{"n_layer": 14, "init": "trunc", "init_std_up": 0.0231, "init_std_down": 0.00218, "lr": 0.00394, "beta1": 0.95, "weight_decay": 0.12, "decay_fraction": 0.775, "final_lr_fraction": 0.0, "doc_mask": true}
Each number is 128 + 32 x the weight over its row's rms, rounded and kept within 0 to 255. Layers, rows and columns count from 0. Numbers have three digits each. The size before them is the row's rms in percent of the matrix's.

# layer 4 MLP up, 1280x320, rms 0.11, rows 600-640, columns 80-159
103:177099121127166173175204141160134152117148151130143102222122104124119181125178111132085137109153160149182139186116112157153065158184125160099107124117105121148101099115114178104144109164131175129111113164115186121070161121112104070150097096
093:147089146138128054094116169152145128096151079136153103086222144163128113133156133124178141134118095112167134140140105069158122147078147156189116201134125103112128121146147085113146075133131126096131064147097094166156100137173141135109202152
102:123131104128159099161173148090143145093105151088101152134196174114046149089171153094163130144152131170133076143151112159165139146077155091127150108142102120096164088111138100170141154138172121138071124127161128133145118084152090091106094149
102:148067177124132179131148176103089122150089126101143122130111112152101123079137130115137159095109187040139111120176154113175175128107159150118113059124123107151164108104159114123179152102108172111137133141122142091112131165089177141107098133
100:164142150109106115202071113178147140144153141131098122108165132068099121112169113122190111150159148152122169150085181141063175112120106145115167140085124087159123103100088141117177129182088064103126125078146113040162125079138118122134144128
103:129096114155096108180117149027155107124100121093149162162070145117151115057136126122118109166112099096097131142084091095070114197141097141089104160160129134072160064147185170192107132060129160105137116111106107149119172088132118189066129110
088:101132105164138132130087125065084160089193165156151119141141149099129140120158115092089088158166102147148137110140108081120099147154135150097173165085235195154148108168121082119074139079122116170111134105158130134113130146090114074112137188
104:089091090086127167110178193089109190077175145163127115132124152131162161131142132044175146129090145111095109096165141153117116189099080132127142090175079116079132171115136130143090113126207196069109121111113185173116120148097107130180136161
105:081095128130097112113130164103115141115120110131185112116097119134075123126087148078073117126148191167135171158126109136187128139100077111189171101166079082109112138012172103184100125171115130157139092115106136162145164127185052120080105138
096:131129118120116160164203083108137133125132163149224105150132125111102139153170149115143182065104139124170174057095109122094082171133110157103124197179144135065096121104156164077093141125139028132168132121189138093079146148135136144097115105
096:171096087161106115122118095133133147142132133163109126134132167090132182144139095089130103119119142095168116133149117116156178131065133094123107097078184099120155078096153136119117137135131148148105110041126125170185142120132137107107123142
090:077125114107155128111178104108087149137153126195143154138175120116142109124138124110161151118169114123135066170137138147195122134133134104106150185133156101070112173173151172107152135101077071078086135162162109169143137124122108104132090096
097:150137059134094109101090204155150122131113154147103175179130159144103185133122126131122137075131142104145145097133111133199105111141106138129168052130104127143081154149135120164170152094133139116123143142117117092142157160159163129107142122
095:075190062171143122179099127094142116151165116087124121189085101125138163115123118142141106136123140137093141131145036140123166123143134097141115128121152137124103134094199105185138163149117150124155117108161113124082071144062162152136173130
099:128165164121156098135147156148149173116147124101146091173143221118190145132143187079101080144127083171066088151110115174183135140103073157137120104156107114177129164117135130128071159141152111097119095152089130119092060089179148128149121106
100:127146150089131078166132090125109122094147106099093154129150149100157111150088142141131120171192060086119142156148180103091083133140129163167143151129182188089090129105137161097087139095112136169112105124128085182176156066141101142167153104
112:160041070150078157046152036165103124130125150150121104089135153093119080116181150130105106128165166159112142143126110143135132109107149141142132140152149109078131165102114176148096143135125191122149173077155173119115124124146091159105149118
106:078120172115070129164124120200147199127140163151195196091159157117123058101125190134120151133176144131095103187115128123099089161124109144124091156081137044177086136143121127068120070115132154099100159089135149164105130095142113171143089137
100:176101145109123147100093083092137167128172106132085091174099159172115141160088109166133099147111139148129102185138094107181100144106189160088189152146135134169096156107144125090137107091080136112197158185084143131110145134084144142130169153
098:148121085136152075128166063127140182194131118121135125156158154116116130158139106125189138103122156082127164110120079141145113115147166127114129123128130134155139155132111145108151115125086097103135172038099132118140131075126078191090094158
108:095144151134137149049166149086170144080141125113150130167068138122116136107151150095123161094133080127127155172129097079121131137170161106100151150085161145159096193157116090125114114169144136138171154137107054143104093138109143156132132112
092:109113100132135160113138141124153168154085117136177088085148161146171167091171143098126097155076083157110104127121119081093074091115132143032136161097076149194085114165156122174090104105157099168138090116146190130079145147141087109144175145
089:120091119020129118185154068151105147141183119109198157073137110077156164186134128107116108181135166166097133121175120180134137121110147144147102113091153119155140109152125141142190115085177120139055098098137065179127119201167159158096167152
095:051162200100134094176065125134145139079167166146168117121090162162128154122173123191201110113101160091128162101142166104140167134142139131151139183161113144125127137095124150141122143128090095145141112142123119079119069107089167075109165051
108:168171106137114160146133164121163199165115200159108098180159113091179127120136182119101110112125149076121076160125117063097109137045165120133140076111193157156124114086122143164122100079177167153162131076134175135136192145089106155119136078
100:166098108157131114195132164080188102078143153169103138195141140123130124106213155138080141087186103100095147138114092084102158115188164097124044136094101166113109091123086203102123087136092165181184172100095148100133122138134139096137099141
099:148128115156190113080194160087159138055072151118130144150152121125065098091116113139097129134122151121126137140141099130088189157114113178112136121158125124156106094147151140174117155119103133106131106133120177042104124104132147110110190138
101:113159141102119143113100093144180156128097115142140175140137143141112138093191112105117113147118086157127061115096169139104176137140173150128144107082151085063138142169156153183116135136116135090168071095160150124087116097165112088185153104
090:136128151131139164066114076177164103043094122182153146130133112130160176144160136124046107160128123084037143116176102101128087128172153121119076193131110116167179120151106151220090086169108123062146121194100101112199116097131176121119124123
107:072144149140064155137149128126097147125129149113137099094139103199138183136119147169115179099094115145124058146139129075110140161116113109178144084154134098106152114170159102105098129104155150137182140072122118144120093117095062122134103153
087:101139090111137160128162118095173125119189141135137172091123112155139136053143116074187109142168142121096114111091132094085137112077159122136098158169129184141115085099134168120155144132123109079104155147114094145101108108111165145112097138
105:078120142115098125135134119097137147064079111093158113175153143122144115133132130079116104193104098162091109120102140177126105144124115107130158133160113120121118179129128143123117109118062141135126162139152151159135129129072201193106162142
108:138107140132124120129113170091107132138158146069182124118155160119137154138176154119135189168085161140156177168119103179097149051143137105110088166148099101093155145144143061144126157116110077137117157130132158135087092130122149132135108132
103:148088111185073196077147171124137103113151177182117129106150098145150116143117153135164131163078195079123131140110153161123146117118113174099134174134159152088159159050167167152094156111114156129100119166128114064085070098194126094170148058
088:123122116155097156113107098071165147168122135096151124105138126067114096142179156180129140112107152083141159145078131187051060109155150183140127151081140134164085094111102115120106148119124128177157138099110169074103146153175106045087135150
100:126149104123139111155125180100168105109117141177104205111139146104090208068095104138127151142101104114140109098204085142090108133130137106096105093194170127133148129132118163108143160096121151090136081172158068133145100185164126099161100139
117:192103081045123100141143133117215114059174189076121143142135142129173124070038108146119102088134187139139144127157105111130100175118093176113111119112103127118186122086127085138165111123135154166107151172136157109167120105057138124136178160
108:142173132120090126121172181085095116104083096148108082131163134036110138071135147149133115136096042203100166111133165124112112071091150131104143180126092157079135150124054106106088087132120102208121122142142218116149090137071133149183099170
097:149179082144130158116154117194122120097147134123136136165180181149186159089111086122130077097194193186104137166133104135117103151105116093099144168050157078110127144140170094109152086117089157150065161109116109130088152106181133087147067103
098:142124111160132156156080114071118121125111141110176202144073091150183099091133070137114129112128128087107076141112113182138160176108146119107107093107111126142080126155176121157122107123128119120115135112129116111109130144184099095102100172
097:158129155152113096185115151138134101131147100123100067145081114154217217040203166154106127137111152123137092129105117126081162164125145112103164142099120125125169076157137092053150148104130151141125133107140152169142127105053127110129116116
# layer 4 MLP down (transposed), 1280x320, rms 0.0985, rows 600-639, columns 80-159
111:121123129076103084107082193150112127115167154193143162217067090086115162141114114115153127191093097151122118137113118120121087113109102174108117212123106075119118104135128137125152080201171126133100115126076141147178124106119114136115182148
101:150180125120132196141139175136118086111104160178143113089125088150079118142134114078100139135110153127118069125140185115115165126139161178089124130179120155132081152139147151179128075131063118090159125087120172094157124126128134127118094132
104:114058124124132102092163149138160161137150119170183165089099130142115155149143143159161111074144077120107145123097122139125112106139148125134134146139115154118164116170120114090124116154129202140135122161101162119146148078110162114089187131
099:091120114081124090157148195131112135121193117193140113096102181088067165102088140138211135094191129067147150168187166161105139117128186038182166135142162141123188115163119159172147139102099105211080129060126116171098131107115170101102120084
092:107052117166109134089146120078154169118228120127059129168081103162183129119148128105143078078127119151074125129154164151083084056121075120112086112109112181140127121142107160121082131114103161146177093162124143084074158087156110123132172072
101:149156087153129117138169150130142136120101118093147073088141122135109167142136129097132143063101123139093134097115144144128135167153210135146111098139139068085141135080150101154115113156092175168133112147104165168180100195119083111175127093
089:151138146134051113154176109131123128125058112143152165131177128073143108070100107166125101104154125093130122131140131178117114198162127097151154142130076143137145079137175099110144124102073102106130083164166142129094141121129107131098147126
100:108114115133144088107193125133169155131054197143104113152067120212102141140135084129101166117132091234186136066155142194174122137110111113133166123110158129093127127118176160109146128138138161131144142116141171157125110153204087212076060139
105:099133139128101092110133119126113127140121152109150108159116097089174152164172143138093107121142104192147139102099124068098145147132115150133116139106181159086128159108124139213129183144061122134107143087130130133188144095041157098098187146
101:175095080123132112133141173115126151111109130097121145100093155129148106124127101160076097173156061172146183066126073067152205124163127100133089109113083128115112173116142167133207132113142098086155159133142168078097120255090109105137120146
101:112099144097163108136024161218130147180063199142114130122126102113136133143135151142151179102146108100100091141138131114116141131098103098185083134132077180137122152121105162113122172101132119200087131156175140105154130161138168125133041149
100:131144169118119076062169077144183130070124120132131179158154208151121098137118048186113122114141177191092160125128155127124155087144048090120147122130094153128134144107152176101173096149088148096090138144109138158136151143140125151100164108
095:141120144140161205111115090151120114103101183092074054111147117140163177105077032125095119119164106134126163133095192170083097051088091119127109138118128143174184145179074090157087095127138152185125170101130144104095125182092134128101085112
090:087083156212138131147193151141100166099104120140137076099178108135121090131059137119145182187119143071144142120193142118092093084109110044105184125172153184103151119164135058107170177085089109180147146101079175172179101170104129154105063129
106:137133144104136075126111147120149132097169166141127132098155126102119150113089109166119044181107129142134110121084134099144069153151131172149098101103105137112083149145097140076120062163179177099143162168137119062120130160069117092110093150
105:077151172136142152141133110147111060162163125134079120108148160124166104125119135167130103099140141208072127142126121126132157103101110156169189117121152137119143113093143142121079151086137099196095171105116182165114129135182115093165104104
114:079172155074136119201123120171093097155150112131124128093163111087141214173091107148152163155172102098147140111059129095152092137135138112091210131124156084129133127096122117144125113167142132144111105114121095082132061124114164097135153159
089:154093096184122127106195089177085142125153078186119105129123106158150184152121109067151124157160106103161128126138130151132098125093149119146158118117116129151228115137144168101185161125207134067115139104121128143099085127064123136112194077
095:098072175166093167147130083059113138088133151136129191136105135211084126128134090116139057186129149173169055157120126111131132111124129106133134166116129104124123050106086140154103140088111100118147090167150085126126158182130142139120209156
098:120109150127123162133134150143074119131165160101097090144134122146122155186075227091130119131138117193150115118107163062191097161150162143138121124112064095160100086197185114150135174128144095160067106129111161107105112088166124120109107103
102:107104116124163122125100157101150078133106090097112095130074176185158156094119108147116150057128153166126131095115094159123066146221117148151097162153123107097112081107137105119094123150139100139127200134147174181155166137094110130088112135
103:119159194213148133134143209096113068138130107143095161102107142109132141140118101104087159172123184118109061075164175139071110151167109165070122111135117141123176124078162158126135117162114104067165130145183108128048111168066087156144126203
098:086176113152169095193116120131145153154113054106164137110173089107181128090170116173118146140109089151168092093152160125103188126098140102090155143092120096110068112136097161140114140141105092078081122109110127134141139165112102130066138161
097:132147148117137161125146153103151123125130152150148124165148140176141180136131119169096073135177142083133107138136123167114103077119150164093087103093119057136137126093102101108122139135142101159127158117100147164131170103126125227074185067
108:152073148132185116157089124137156084127147103177115157076179156134151145152126165184105088130079102137144148142172194101147172143135123119079126110086146105118100084113132188104054130063089115196095154201120160128155169146108082204154129152
102:118084054095138116109122101182099124121113081144145146118130133161112086160072137120212177079121155114154137107114108124186122151187152147164128125168163118128130142197137107164129141116143163094130120124179156157123226114173073137126134177
105:123203216103105079160191127132134169125164135146123141083160085128169079092121145143112110090130087082098069062147086099118107104114119097156170139142115182128066133143122126118202080145117172108120088153173117139180118146142187126122131101
109:115129138117132158160097131137162117159140167093100138133196088108101092133163164169082143110126170132128078084134140127119167049113157154089144137113168182154070217120090162094133142163135071146110124089163148137137141183100169097167144115
088:111102085136155087126108177137136181126137123093112120133055133127144156075074161184158150170141104151139134091119135087107123086139142100089161072116149154090135145126117123074199156126150064142098159112150095134064104184120154144133150146
108:106197145094059142094146201093098118129118126064138133127057090148144126154141070151116166198135134094122137166186083131144076193149107110087158169156193159153116116148145141136123144129093162104119145178149084092176108054151173155153106100
097:083141080174124081168128127150085128115104111094141100158117206122124134198133150103101203156066079124143211118136146121121112182131184132160132160101190153099141120147127076167129111147174105115064135095108093132175163156123085095125152126
102:134128079126130119118169140159133156146122095160116129148169180098115122142149157122164131103145156148137101050161124115097099113151089119119140086159174117097131170160139127150148104088177155093135074126109121132105137125154102081162083146
106:110155163159150179099177114125116122141149060083144112072141092154112128188105188119105106127129120090125112150156184126139111132124112145122086161106065145123130099133120076158121147109122141104164159147162164127112147063106141100088178132
101:118131085115132107126096115117160137121123125166143137182131172091111168121177073186131068118176095144112137104105093109115126159138104105091135161130091115188064104149132149130123141154116161165146169129141137168090183133180121045117135175
097:022202129134129129150117170107159118125102165033100114140104099188086127154143151100126139115214138135114132126150140144122129146143168126129125124137090154155083111100125080154072158113201070130129136149100167155113141169098081108120125168
102:099139099107175081130118086150092087160124065135145186136128194129120088167116117183117182130195092106123149052165125061110147038155116088130127144110157069177141133140114131128152055109193129156142153083132096181126180179109186120119071143
102:184111146088187114109127130178105062115115136146148088119109142154108138193115064112120119143114152188173144149113141131147117067102069161074100204096066144111167080056126107167131122134132131124137195090182119119088149090108145160131131119
105:141129123097067173160092135120131134167167106169159137128180147149125070183144170141162152081071114124140146170109162131094147125135079115114150116098072106117061122176109105101199095114176123152117150081086120105111160114138111133107158114
107:122059122088168174127130138085117145153105130130109125084156090116069063122128203162110180201192106078131089171104078152112138100128101124160162136138114117165127124146147114078131115071118182106146151159140154127130092140148134148136107148
100:160125110142112142126096074149178103113183114114114088124129180118096068127129141120171143099066121118147183120108115142084125128135150129103159165148130141084128159130145142072139048159112130104141107177142090155148126120102176132118146173